python train.py --d_model=224 --rope_fraction=1.0 --attn_scale=0.125 --tie_embeddings=false --parallel_block=false --init="normal" --init_std_o=0.0 --beta1=0.95 --beta2=0.98 --weight_decay=0.02 --final_lr_fraction=0.0 --batch_tokens=131072 --seq_len=768
Each number is 500 + 25 x the weight over its row's rms, rounded and kept within 0 to 999. Layers, rows and columns count from 0. Numbers have three digits each. The size before them is the row's rms in percent of the matrix's.

# layer 9 MLP gate, 576x224, rms 0.286, rows 499-575, columns 168-223
103:513476483489475505488574465499482428466521498485498471516497485572528450466527482506491503469453492514498483486493526465498485491541520509465489545463486500490510481467
098:531464480501524503487453514467491535528491495488500507523524487480524542467523496498553531488532520523479474491517481504482503530526517530497499526485513517503499510474
093:518507457490479508503538454479484515516497477503490492498475505515483529517481500489502477490527462497482488500496505488509512533491466477484496488488501521494449483543
094:463522449484509537477489509540472469482492514558513522452482513487502467525491508502537448489493518541498460488516511518520472480492481530537479527514510506475541561473
103:497517506476513548527463509519482506503502530504512478483470553530500512513492450535553472484497499537473521505493498501496572531482547522459473503455493522484476461494
101:485533523538523453493488527495468476528454487497500506479528504475489499476490504436515496530485466510463503468502529477483507532490506504477461492492499477496491475482
105:483486506524528467502480462512516525537545527524500512471489520501538492505490511511475548499480486460453511535450549441502473523526486513531542517516487502464511525514
099:482507497495465485498475510494514492502487487518565486476564465465495452452485493498491511510445481483520514498571517501501470529488510514528486485502478510503498543497
104:462523498511453483467518523496518498478512560478457516515533479495521477526480465537465566496499514475479505484488487529501505515497500492538508487480483514473481480518
110:461527527531496498485513473505488454493537506504536493489469507527540484486487533494476484491472512500484467480529537496526541450503513476497517505503482491435503502477
103:457482490496461482469504452502469507527512511546483533535512456487467486489538523472480479467512462491491467479507550476458440546530487528473473512516498528482529476459
092:547550520546488511495470491441520497514466498546549506484518477509544511471521495477505531528507458496445508459477502491485485497496492439479520497478443485505490463554
093:453464514491468502537472520516534493506468530507480484492516543515492494488504513503488511468518524493478546501490480476523484462519483493489535472471529487493494492474
093:506511528526508487506503481497492488514466500522497501496517490506456500501492536485487498531490513489509502505494450510552467496485509565483461489458501533508483497500
100:479521538494464502513467532503518482535490464504521493519541479532545495487476463493493511506505506473517476488452549499478512521542521485491522512538475464491504482486
095:512494468530481559530484486507510527506529510500469468499483563492517499482474478499486496515519514514482502462504497513484497459539546476475429476539514505507503490500
098:503510538524539491498514514501490500463479456498498442487496526518514505525494491519504501514461522488476494546460591480503489519509504487512520512467502474493520497557
094:511486472502516504508549520504537479491515556542519518503485502483481502517470525456513513524566500524515500520484472487484455483486569504514502513474499514447528479480
093:481513479497546530532516509513517484515509499537559462445483527511490548534532526474536541531484514487488551480517506532510506488481490495514525498501501487520456488515
095:510529515546431485472468497469495494470496507482495475527469494514500527487525477546507483510475530510498508423484504466565518480536509540520541538455486464489518497527
097:517493486518533523486470471483472494489461484449493491498455488459451542490471502500487519509438531523510510562472485519525475503492475523517486523526495547504522528468
091:441556493514495466487507512537494530508486513482475455483496468451513553528493468525512531510488478501545448468507502515510511434467524489498478490485477525486531455523
092:521504523541510441518516458483505526479490522481537536510513500507528527512507540548539534475481516563519494530492502481492529504543501497519472489504485478550511485494
097:501494515535526533507538500438526520526463541494475518528499514512447530493483490511492519540491470485478525517468513487511519489475498486516557504530488523488486534514
100:475488512486515492454447489475503538493509510452490522479534498529489456533490485469519468485575537515516469483490511472454518516486477484444501457490483516514500507494
094:511505523505531487495529543538517496541454503502472490547534510515572551504429469513540536505519521534453475523487517514482497490501495473526501524539451483503487460470
095:566516483526497475544472523479478482481539513500510482450514483489495539477450502483494542512508534535462465512547496466559526495512531472476469505518484511529480520521
100:510503488474459503502461555468492523519520521507516498523496507514458473526497488526501533568520563485498508501480528497505503490483534539483475498494485463480523507488
093:497471495527500460511487550523521536511503477498515519501483490519508504488534465531515500511478498475475505500522481467509536501507537456503531480475488506537465458490
106:476503498524531520536458512488531522478501501478498515512510517500523510500527491493464466473483494496511472458545513507475447486515550462540491502524521465473551508505
103:573562439544496486504485470461500504536516464502500435512461502494469508474514461493520490503502491502477508463496511488549480493494543477495495527487538493493532521520
107:514451534514474494497517493537470498532536502502519516535539516517522449535458476550525466488462488511454470494492494471511464463534489495507505494475477513474500459507
108:517476551457485566524505506493493524487485482518481504487469477484529480516511514495558518505472503475448477489508483516498503495505495495498505491500500542525519464487
101:529519500534498493511515498512491484526491487538529498463502510539519435534499519489529514506483483551473471482524522509524500503473473476526438468536505524515456458469
110:508476509524513485542503500507550530536531488461517487448515509521497448545528487496536503472496474515547512472470495510497471473535482493482500499493507512491464449492
099:517500498497458529486509499491518479474479452510564482463558534552487466512488470469511487518510502486494484462450466510482530504478530479481529475523471467480488492507
096:490497486536486500515492489557517492513472545508479492504501510446522515504455477529486523471494486495514489514507503496541481502478523489455530525502494485470487526504
102:461481535499508493486464473503514530493523501502489479506499527493520488493508478529490466458514513512488471476483508469550493523471491473535473534515510492518475471456
107:464528478530506469475519499513531488495466490517499517485493523507512500524460492450510525495526541511496514483537476480500517461476495499528530541460467534559483519496
094:457525507512572502484468518466468524509469485473519468444502487497486512478507527486458574519521460478463514467491485506505472504482522484496503472543529530535492503479
097:546494524475504480474519509530477526498500507433501507493460497515495509472527521506527557522524476519510464525483528496508489449529457510503499542462472502536503541439
108:486488486492498482509493510496514479539493487539498512522521537504446494527539501477548502472495515502472532493493473477463503534522466491528468519522513516483489491530
105:523499545479466487504512485506489521512530476501507501498509507452547517467511507471508471473513519515504531508460507473496479484522532499519501527525489501502482485521
103:478483542489502501474469552460518511546549507539538508474490516539494503533450508500487529511527509510468498501501481489456521498470482497533547480505472516479466472548
092:510486493494479531458538488502509508509531488541506521484479482536467493484561525469485535479481490471485515503534535532505500460532448466527502497487524458503487523501
105:488538474453533472502480482544460521526507485501466522453508510509492533494501501531516463507495475535534533487517494482506536479505496517495460549459491469503472475505
093:522505513526486531532520527485489515491525455548504483494483479540536487534528512517521512475529519503472504512510490481515522506504465467489419522480550493475466485475
104:492475518495469493514514498505522493474474561554545531469495496497508490514440508491469520480522510480540499512493479493449514452495492520529470515481521490490526516478
095:518530540510511488520477504532513509520511480460435513527488527443505500507433508493499471558516447493533500507459482511519519484505499461494479483472484512510507501490
098:530516464505498473505500500466503492499495500473524475490513516517522517477487502505423496490503477467493462494557490496514493470508503509490502508493540520507503460486
100:513497538515474449518485472468523494510512525493510464483503478471525473495458499445490509455514501468469456496520503455518494528533489454535534474484475520513486482433
101:509470484487502473497509496476480470453477469504474539460473566474508481526539504503475514499472511517423436487505465499501510495449476477510490492478536487528465481489
102:543513524457524516485514523475479527495533579502511495495494484525528502479480433468509523506506478515504520533520501504503563508497465478512491509513533507523475505520
089:486556536515511500512504505499462512474541439539506516486519463524489500471499498504475518546470468474516497497523510478471499452518492479462475493494486535476481501517
104:506488532496512506530486522479487542479495498483500534527514517490516522506519479493513493531484473469500454474471476496485539516492468451495518527470539500531536457523
113:526478478496569511514488536520503489519502507513489501506532486508494487513547493496528455471480509478480487488554480520566478479501517503474480503499472518504558512522
105:520569513521496491515513483466471503509462519520524494505495492532489548524499531493499542530478492446524469522477459504506492473504503534478490551486502533492499489495
092:462516501482509517553511530514509487529515497484547484529519517494493497493499514458524504505486528482489535464544502443466483484479473490520473502514457502480556482476
103:529473558517473476476487488516479499517494495532522506537534467507430472486482507498478499458501486503521501498495509502536490468547454436539535523494510499514490499501
099:516483490489501525487527509560479574520538520518493481507511556506517462556495496512514478488520498491495439522525489492482517471500536485510508503512525465520517459496
105:512510502508526520502523484513485508507489513501482502525517430517491528503469504489498476454462562439509510515501526506498521517490512498488484519537483501497504470483
100:546498523523471473521490463500498492491524521496530515512490481506487484512497512478473500469494487536503435515475529494503479487520513536472517517484505529546522516489
098:519517533509543482483445493484469470488523453474482467527503483543503471525493488507544502497484507504511532470488526512504501503521450491490511458493492460469558526492
097:505532503508537447484497492528496472540517477500515543498520500544524489493501494493490499470492472484556500509529522517487453523494524470448489491486515499478469523459
101:539477502513490490530500523516483466555550508501469481482503495499489533518477494488483456475480495488506469501497504545518480529528525484520501469576487519466505439488
097:519459489543485474477504482509515520486536511531473490473458503540471510452469527495505535514536537467495486517507504449463472518502500475512500499487486521485462511525
101:499498486508532495456504521502488506453489480519514491472440487480487509539513475521522501506487478480495501494478499500528474525515467524500548545527493524519486512512
100:500527516507462544537480477494512549450492539483454503477489504469483471539491482479501466442529503501440489477526544537524468496514515516502481514515479507483512472508
101:502467519508478514438499532520506464506512507521492491468537491534460477474477460497499490458524499456457513525479485511526510525537500468504481477504493483447512450475
104:503523470492498486516469497525498484506505474525526496523498510487458539489485459492454490464467453482547489476510511511505484484490465520457494469514496511515501542519
108:469475505459501511502512506525491550527585500523505512493533488501537492510506470474565518504522490483462471510535490491479515456491469491462499508504479442491502471473
099:476536480464515467480500488443501508504478483473504507518469483476509485509472531527515519524503533489506507491510486452449516513557555485515518475504520473456507537508
094:530487509500514510491492501488519498492486464497515500508497436520482496523494476524482514520558464508500496517529491488567470497461511515487514511477497480479514497525
105:432528492469506558533494488489555547471553498563515505477478446514532509493543511498494494502480499484499507476529497496538550502502456462520505490478502492522517492538
099:536452492494540451506541486524537536540482491505487500497469475489525471500493551525489488525479506506473468455553466519520507510496506521499495500543497477482515518463
088:532527475494489488505494498498500501489458492523538509492506506517510472460472537512527511463501511456513485511475493483496509453478524520480475472515483507511533497535
105:512507515509516464520516484502540508537476512514479529492501478470502529472479543499512556503503456489519487496476525494521492472504451512533497531506519531492495460474
# layer 9 MLP up, 576x224, rms 0.301, rows 499-575, columns 168-223
097:505508528473513470510532526508496496483513526480459502534474470471495495519515526535494522515501502479503503510521522525492458505486524516515482445480489471540518512533
099:507487517540536498496531482526528505486515494469510468513514473510485491519466493516496542510489482503483482479516527528531485489477493489515534482486491490557512497498
093:515538453497548512471479523519479506476531465511430491558499507474517482493509505527493466504521510499485524465537507485523521527495475493515509499494463518519496498510
101:495486499502476532451540502523470457496502514493510489501487498524493510457475474515539507495492532431513495529489514511503480507498516516561527492466473516483507512510
104:497467530495461466482498456492536496448507484545537478493472520488452512471516517517487530490519453483490551534495466495519477488528466512512502539500507525530525516512
103:488540505529496476502537557480486492498531514524522486502544468482466462484526481487531492523502528508482473497476501470458532461534502519512495498512503494507447469476
102:462536508528515474498513454519502504547471522497498470553475491503536499490517504514474533501525522513476507460460507506478472472511479496455498510496500520522498463504
100:535535486481486475494494534475502463492543493505476491502480530512519501505530510498502483501492461548491501474540503510525500494491492493523537498524460461491531517527
099:490525515459534542504505502479529473468546481533463488529504521467492514567512473557553500466514512494515507548469492488494521468482534470509517485473444518483490532481
112:494492534480485514476505495476517476508489537464476492533468537523496499486488525500560485504538545505510512468506482491529548529514420490473495491466506519490502533504
101:534487513507461469481519517512507514470485532525485489514524477488515557517513503466399517524514465493535533493490469508475501488504498537467537487497509459530528500485
090:493510511474497511513474534477535475559508544502510446518532514499499496493528474466455498431517505504482482497527525487510465508501526481508513510523470508522459488507
099:514499473513487531502510515506506476481552471523477527532526490505509474494532476498474466510490476505519459493547469463476512501485501472519513508518516508469461452506
098:479536467494484503504476501490473531489492553508472483511499553500503488527575499507478526496493502478546539529523502547476540489527535494456537504522486460499484524433
098:481502500508498505477516488493511496457518481494508492462505513471504523495502551496486508459482471505486488491485533480474528506512534519494526495498455487461492549481
095:525493515520532499466497487529484451504556480521516490480486515539495495526497500486496452514531517545486455462521468467507481522539538500500515472467490490500485509541
096:496527489495471507528486508455487476480551507475483520505507513505486505479483514470470452468447522499554509511541491528491481530549456518472472483468488521505509532519
092:508518498510512471528484488494545519521487510514499495504505467509469494517529495496511445497493508482523480510498554449486481465521499529532533524505498537462521490469
098:465501445485543473444499531496475503485474489456525496556478489487515484460498469479498494519495498474480493529515542530498499506487509501463527518557462487493442507540
097:488466525515450518502501513482496508498499513522505461544449493482504531474531479521529486532532557475490538515510505468501477479481521471495501481502522480506506485497
103:474476513478513468523476457479512546510468514482487557479496500466516533477524509520521503483456483504486458526534499497469474511485520493500449503520466508507493518530
100:533501535497519489566474486468463482523505490501472492501470534523512499472508507518517451485502536475485480524483455500513526505478459467502474486518510466528505520482
101:472494435502471540474504518536522490534501438501425505510473463475481467454492530483506472497499480517504531511501466468508496528502478493496518513507514468492452533518
093:482529535483522495536526477533510504513500538509519503492488534503549472504509541508476487511448461498515451485525484531525489501537480505503498504493526544543508516520
096:486508495524494523533505461453515518447491464475496501544516529472514475521508503511436497509499512504466462460455478511478527528531448469477468504533503509483475537511
104:499493497508531498489522495527548502467500461492535498526534472517538445504490501518506470514497523495505544518523557472486485486466466477563514476505493486511465537532
105:529499524518498469480513530482498517505497454510502516546495505485513484481503524532541484484523498536497467519503514489502454548535478464495570492490520506551515489503
098:479491479488518497478505505496509520457501484486507495507473470488519476528505485504531489486492529484498485465468507516532495467477532524501439521460499472508526497491
092:487513503514470530472513504491511488543487494518535480492528482539507540507514512540525444490468499463496484473501509513568498493511521486522538493479505478508515525481
113:491511537501464502509487501486511546486494480494501468498516522448479518505510497494506474511499491508452540538502491477521518496547505505495515504556499495534470517494
095:510491524508475470432498468523521501510489521531450512500560531499457525497520548511519507510486489505541488528493503490469503496507490475520444474499494511474478547488
098:526535502484529504534528476507505516490509480499494457463511521515506509509542493508529537446545514525488492506511481503480482490504474517488533532501470509483498512478
093:461537489473502485518477514490504524511488497489468493482501500519527520528508497506468526505502504427503509464527486513499557493506507508522498515520496551510508525508
099:539540479517501455502510490484482519470484497464494545504488509473485483467512523525458565512497452502517485515512523501510505480506533537505536521514469517487476477480
076:529445493507484474484511496496493489529458519508470539579498510518491483550508492504471498556546465494551492494507488483503568472534506500504480527497518469507482460561
093:524512532504462503472504501488518505495520471500516453491483490504510515488520485480499515515479499499485536473473505510488493489497444521491519553545483520487492537467
101:504459487514494484493489474508497460534478479488491462479497500511533495537473494483489524523547517491482488511547521526490506492459549478511465541475497478513496494430
096:484531484515502494463491460504477442525515451452451515520495500540492503471503510486488563472457494457516484490477534509467499542452528509513505531517538490519515465487
104:522551482508507475453544531528514492484474507485515516447466486477492541493460494474522512499546532524496539483520466491440500488509482494512521525514508498535497543504
098:446519560521478492471510513508503530511450467484526524502449485504506509503498475464476496462479528476478523495506466455515515520499480496479554501482508491472499502517
101:493548453515507484489507475525499458514481471467506485454524499510516519476501498495484502516497452462518501475513513493509510522485532469540483500475498497487567467511
103:549502510490479496463552510506511501474488488522524485490502512519540489485510507522489500465501498493492446505517513487465512493484529458506527483460476495507458489525
103:490556475497442535541507545538500517523518492552435554470445449499513496483478510473496512500501501480536485515529504534495534497467543470483506479550480498510508502497
103:516526513483490574480533518482474517543458484463533546458510485450513472487517491528515502485539447507527512493485473487494506535510481490534505562483495520493563447483
092:475525534559484502523489518507491505472484514522484492484506495512560504476454476529490515490508490520516530504490498469474523535483532497473466515520490496510493482485
099:535493485464505547532522544457471521479479499558490504504436498522509478458471485501437517483515498487512507532520479546481529490510503473467476498503506480490513488516
108:511549491477494551498519471511508481503484506510460499477494512471528494483482505517438475505502531528516473482524514565484497488443529467543520523520517507514528528490
096:503489483474476468518559530516526535488454511509526553495468483488515507458486517502497491481462508512516526501493445542507499469507534495457457510541510518483516452510
099:478525513494462526462424486496486499478475529535523498496457468495492481504469481490469522502511478498535510471506464518520539480491465479525550493514486487492500516522
099:461485479509546546487501530454508487526486511523469496529554493520442494468470520533500490497512485474508492485553444496456490492494472512436518515554487528502526537515
091:489511536488482485486528493493485546513509498492541510516496493507535510500534505560507445466471532486485522507512499509497497481522512525537489449501484489497492450485
100:505492481458538487482521491527525474500474489517527537509492509518485502471451498523523539473484538471489517490502490476539501508474454472509533452474563512490466446477
099:508490532459478524494527533505486575524515552505512486486465476510507505506467468513477525504515483557481560507512468496456504482475537479495520480521510568519459444522
098:542491453498459522452474454517497511502504487517481470526491546514493467512493538476462505519540519485507527466507511485482495505463502539497497462494537468502518481462
105:467486495564528484512516480492475506500518487484458522497497475485505449497486502472477503526471529488527514519504494513461463524487501491512495513499482481459566521506
105:493452574491476468471508457449480522424523512465501486502461493567477514516493494498504511494521482488528533511489485483481485468511494478524497476490557578486500507535
103:487495471508478480479465512514483505526491521487487520474498506467495533527480498519471533523465494477502497501486508485573495506511508478511533505512488546502523471537
097:478529508480487522471519532498503503504536501497487527460488503526477488516532477477532531489495511467473526542494440525520515533528501530407525496520493512497524469516
094:505511515471516477455517527491501524469498526469496471475488548478476525460481460474472484508506499491510496501548510498480499479505466471529498501531528511522488476469
099:522497466513484511483461514465540441465422480507502491523506521511479532475503523475551525521558497528481504461492476485515552526474493480516499544535475514448469491542
107:491482496473526443471576485503526514480481525518554552507499509448492465454503467548478521485493463469540484475529547543512489478523532524492494513507523506463484486474
096:528503546549510470487473503500528490578524466523507502513478497507468485507474448462492514523536484489470501478525477471498515495548532561508502495481505446522475503494
102:530518489525477479474468513532514474498468472470460485530494496527497503508542474548533480514461518497527483487442523526498496505515478522516518480471472442483507520459
096:493508513442490484482461524498485487507495520531504489472469444452477499462477510442514529499512440516508471517476506479523524497491468503476502533447517506499473513542
097:512501520496505524486501492463475502490489498491467495502490531511506504499499478522510497538532509474597486515518516514491533457524506517499495500484487515520470473514
092:481500525464490501491509523519521442524574470549486472539477468483541555466544523466462527500506466503479473498473481531488530502502444518521490458510485514542491518532
098:455496528483524494492490537507461519457528513486516493509498497476517538501497498461474482483486431462515497504498552465518444486515541464513494452535500509521466519493
101:485515500527517490494508520502520469461493496525550474485476480544549524489507510508527496492475516466526480527474489493517516492486515500471476509511500491514525500532
095:514483466494500455516519510445502513504522531508506530548509511537491515492472485556492509546545506494528503516515537491506481471538521462507524527543532489522459522518
097:516488496548492508507494469561520510486514444481497504506458481467477474483485495505488511465487470493518511521509482492484482518477550485509499459471474532492491507479
107:540499529469525519511523546523527543493514442518441490491509547526559510520519526460469496477502504503529524534540439502477486483474466522472503461456497503491517496471
099:514504510441459502521449519518482479451498507495544492512419512504508483506491483475451459498507508510496499519516540488488514479538476481461480495503495486510497509532
100:450513532475498478479522492466509490503519497517467469487518491493509451518514453491508504478499537505479512479534549482532523488487531526489533514478514490560529501546
102:511534487482518502516539512470499506513519497506527512469492503514520490534452477484527485458467499472517506535506533496495517504510529500482573488524519541497494507496
097:529530516546534500512518487491498492525482525486540471509487479510443545459476484480464500524510487479491478469487489517490467508522489499496501470528491477533498486478
100:499518518573458500511458515502469518533480471493470481514508508495520510472506521483482529522474504490500481528496445508468532512504503538511497513508519509496543480499
106:498539540523512519514551500510453474501498506462491498523481512530488513522507473517508487450478524509498500510479546508479516504498495516475490516524482496514467483498
# layer 9 MLP down (transposed), 576x224, rms 0.281, rows 499-575, columns 168-223
099:489476506520532528522519523518539526526527487498500507473493470519493482516511532539504539507537474469527492491496467558523523503503550536524487496561490504514508491530
103:515498482472502515506495490498519511469510490474475478498506472488477520492468498497553509519515479541470466508502496566501545469549498518520555511501541475487499500465
106:468533466456499490497495500520471507480526536475504514532495506525532520502489504481476469474527488517515487511546491486493474497478506505525490488501512477496477516511
100:521516474483536493526501511533517523501480499493512488482471510503500509505554540482451508489446507528430474498486480462487529504457536501527537458543476517498483508480
102:498511516488476511482550533480556487500485518508491548552550528455473489505548511497477532505508505450512508474500518537507438462478465515505548473550511496548463528516
100:523506519511520512514493512491518494473489497485503563542511461515488527479518459479480490471496499470471528530495504514519509518541499495501507513507487519497474541483
101:534539540510519495532462496481509513542540479488536494530521480539430474523492439440534521480489507507470561476522483478524492520514509497496493473496531497514483478505
097:446505508508523546493511456493468512515492508506486517497519517530463487464480493489494541511510499482464483512476487505493507492477504559468541538486517542506507479514
106:461477484478497502460520470533490515531483475535461442460483492505507541480517497498506469462493496455522455514516507508450509521477481449486477470513502485503470500482
108:495500540519458447518517475479484493482506508493484524500499470511515474533467429548518459508489533481498531483459496494514533499510466506507518483511436492522519546468
098:489536492483519481496480537482510471529495535486484479502523494499493493507462495465541504513482490500461494518490513489492488487504517487485485524505480509516547543506
095:503504511502506512489481505439463508459480489510498501522470457492516543492488481496531511529496504495474454495459500489481504483531529476459535483474514536503487458531
096:500492490535472485470460483477464498456524466486517515490495494495499556500480468487513497443510486545495477515486487464511481463480523440479485462499484503522542473499
099:493497531489483501473527496491492503497489501541484515528535508479470506478519523518486496511492461466471459476497508458560461536502512537512511490470512451495497494492
105:500469491497510502509536502542444453485438476500482508514494482530536491463509503522535497490510506517521522498491518526498504507482514492524487537546481472484491483522
101:510494481472481474507489499542523463502573498495470535510479509519486472490486489508443537525541494507435493485495487467478486541542450492472561487444560508513471526489
100:513523514501461524525475495501505481478521537525467514523478473508482484506491534512492462456503529530501472497539461506504490480496497558499440488505518533506497454463
101:494512516529475509456476463502522521493527514511511510498502486533486494520481459460492519456507480474463565529498461535483503546479502487497496490487503514509507482501
097:517507481517544520513512522491520502511510489559484470466492465498467554513510521491527502545507488456489496467479473529485499531500485457541546538532528488477509506533
092:523517475496501471477488493481452554488491498474480468495503510497514487467482508482506500542530496497472513483512480502535452477539521520501500506467535493470487507558
106:473541537546491467481480531519531518525538515516501519485507542491502525476472489492480497514518517473481474450494533504462515502504499500504485509511506449498530498528
088:494499516501512510493434508471529446479461505504502496529495507494536510487507513554484548497545518506464515520518499528495498503491494496482479472481515494502452516501
098:497549513499523477518503478473519517512449511495494547528491520502522481579504526521466504454478438503491499552535505504503486479532498510500480519553508473498518499468
093:520473494472441452481469487528457505462564499519518484472503493523463534517459512516505471499514586526488529483510485547514523498489507466487493534481452495516476463482
101:464466433436484474527492528452476469520499527471525547489527489486506509486535512492503458513506507484550565491507488539422457479504485506503494486524505522523520509519
102:499464542477511468520506534484516484489497500516522515501502520480468492496462519514524526463480498479440501508520453483515514500467481496444445484542541504447429535493
097:514490454466486478509502455493488485495529505514487481494471502509478527508511534517446478550504547487480484492572503527505496511493506494503479539510496494480505543484
106:502503453522508519511542504496493495454473468497508487498501512509568500533490508505449505497489505514521526474502452535525513510515495482471466514469511470536515533503
100:466507470481500496501503510481479508436512502529505489515464534512510509535522514490516470505561489463478493511511510486507490507478483516551491494475516544465518538496
096:479486526510493525522486474509514492495490487496511502521451509520540507508490507538457497529517490488528473480498516504499514538517510501489524521506515456491520496494
101:546495500505451476527489501505505511503536548476463459466489501491521460461517510515522492512470457513484496484472496492526503471506478481488530512443470492487454508495
101:540509477458502535525476506472507535536483485515536480469526484465509546499534494475499510494498541502482464507478471516524500471506513477497478456498485486517495465543
100:460514468518496527534476506517462521478488510512488508494511538548486505495508483498488466494541508494518544490473498479514506501491518539511515483476519503487520466546
100:520515523530482506494534452490460575524523459480525508515477528462477483496453524540482520493478477528515522487484461484488487476483509530493499519478504492449517531528
096:542464508525511516528506476500542525551490511484509456469527550513528491499490466488484495517508487491521472480480490496505487482510465485511465504509502513496508470515
101:519446525513498482523496482521508489499523457485515535504497543496481528547507474518510476476515456513504478495469554472525520506479515479525570524499482503503511494492
100:490500501530499520486515464530497504500483476459500495487458535503457470478472505506508492487514503520488541478538475483501476504478507538486484507513471484455510452471
096:502489532499501462460501488492466460477455490492496513502534490503535516502478517501513527496523466514523520506509481497485505509508462482518481462457532525481524467461
096:517480519497521495549460523493458557475520500477485508538506476510534462524516470537494457473500474492468465476504533472503462506519495482530463480496500489473551471498
104:461471526535490504450503508487520536514453515504481539511534494475525521504515512550466475483519528526495551477465538495541503510502477495507514457505477492516484474498
104:516523499475485487488499474516490507501498476480490463492492468464542497517514445523548490495494511521526516455487530505447520483483531549473519460511541486515467435478
096:516485529463549479490502493461483491490483464470490541536515517479535449527449485505547532494527494469540473500473533554501504523476508482523446483498520542477546481520
105:574542461490446509485536504474510517517479495527469526469520532491499530478504474518536503526462518460498498512496501489451460496526504443453526504539526479520515477467
098:509461493481521493493489492502493491505536473538491501476531485527472461488510506522517515520525483468488476461504516498542511481482496530518516486528499484480487568479
094:498513524524499492505498555548483482515515532533493507512489505464494482497467493502461509475457487477489480447514500506485507508504493530458489477512492486505468475510
102:514501493496491514494501524530476499470516469458502465466493509480485504476472501516514470530505512443503533462497525495495534485518534500524476539477503480481485512532
100:501506495506546456489497472535500505524511542478502477508489544489530479530561502543537542495479520480472490485527479507468500533474481494470495458536501510532501515433
101:512479516458530511459501501545474496501539547511505543531485524490538480472496512478553509520507514452525474499494502500497455495461502508516518543490505500535505482506
103:484464457493528485485509481563508503462540521513497507511488531534517496557514504492503471476513546494482528503511494493518494432475491540504496500527519526555464501514
100:480469478463521547485527508488547449509513459492498557505519455471486510492492508517525495529543473503459515462491501497500532499495496543510559537515507480497495523491
101:506477500472540494515543538520478507523498499499504493510517552517526490521542543528485497483486492465494496554510494486497518518492525531514540470491519479492513526463
103:520485505537485553526462483486532476484487536540484511491456539490478542453496531472505504477500537454537513494505523505480527528515459486502504447477517492464480507493
104:445535477505465510503505512527513486510539523479456500509447487454500488517544503482501512483496503507498497520483532474467486492504549487520501501507514531453445445498
095:472518561538496474531507507454480517515497523508533520491476477496486467533453521512490546488469508496482452524499498480500522487489539471471467496480503498510492536456
101:516492509490474487500502494476485505510515530463489513504474467505531461522464496529450443471520512497487515476523512485472502481478453529544450499481497523560486463496
100:524527530484489496475504470472496503492507547509505483514501459548534508538488506495531517445522474525540517518498486491500509507492527472519512492455472549484509490531
104:533497485522496497462494556476447545493509478493515461474510524497498487506499461466457526505523522457474497503480528466506547521511492467525520507521472490518531509476
096:530465501510508508503509468544517493466500500513540465493525531509504506500470488547489522520477504499483505516485530507476520492469489468483515509474463489532514520488
101:497513493442527497486495523523510542492467495475540484523539501512479474479480517496491523481518496495501490469503483493487479523477510480529494541509520517492529487491
102:519500526478491492497516505478516497443482480452456517505543521499463505502514518492534466564456472474494516538504541508563561509496508487475492506558473494446492483457
102:493470499449532527496515527523469507464514504524496511516500463496525467506538498542478479486486516499548490473514484558473468510486543488491506554514541463459527521444
099:535495532513490476513452466523500501531531490513502472489564503523511530471499473499514523485517460494453501497502506467495464511534478482489506485514487536490466484473
096:492502529505496524526521535525454517522499499494488496494469501516507529518515490527513496495490517529531555456475498543511494489518460501517476514518525495503501485480
100:507530570459511469514535492479529516495533499482478494458511491488510489456468513513515491525485486493466464533480535505508501461506472504496482532485496453501518520471
101:482515510514518519498483512453515467515507523495501495548476500520572495477483470507497454507473469570491472515499450516490547472500518520518528495416504515499525496472
095:513488521532542503535535496471518497488501514530467488526514518523519516475489549485508575510504503456493442494522507489512520472498505519467466516488542511501515508485
100:534549478537524478489474539491516521481479547487489523474516502511521539471532521476475514504471452486514496493470494481522511487532533485498472462491495514511487477540
105:491524537473513540507462525492518455504479505532474490474494511503495520497482486517579499510533469468477476484491539492553476506541512519482476503459512482536486517461
095:476546531517538496530483496483483504527510488490448527509504489495530501515457512521547516517522462450500537480466537503457504460479549469510500491460476480496484503457
102:490457421468537512525441526512503452533483491531520516494467460497499512509508456520507480495486570518489539515482489505468513497528461509455489504521486511483561508537
107:507475483486535478481486433514508457485473525495488501507560504485450543470474485485469491506484506499497469475485497514521503525499500520472477505494517533502493516527
103:497495458475486538528492484462473536458493475540512498498497503514474497468507458502486486469482511516522509516487486497488495493502505476484478495522481471552502482475
107:519484488489514555482523534474506521519507496483490526530488484503522487497482445490504500476532522488454496489516480500531475510452497456507497515491519483535498493575
100:490489505486506524565485493485532509467537503459519480504529472515545556496487529479432505494474480511515506450521483482476490490488503488492536499511476509512533513507
098:485438514494529486477458526509526488494529511520485453529490460501506530496487494505483494518552469497506488513536497487512532523489517510495478508523501470483527507512
106:508476497527487530486473483495509501470515474492514529464485524507499509494539479470479456559492494476511490518515515529449547519505493492467509509499512473519495514485
108:525480546516467514489510481490441477502514478495487512472483516526501511520530472545503441496517498482485456500458488543474494548527474516499509495497505511515502476492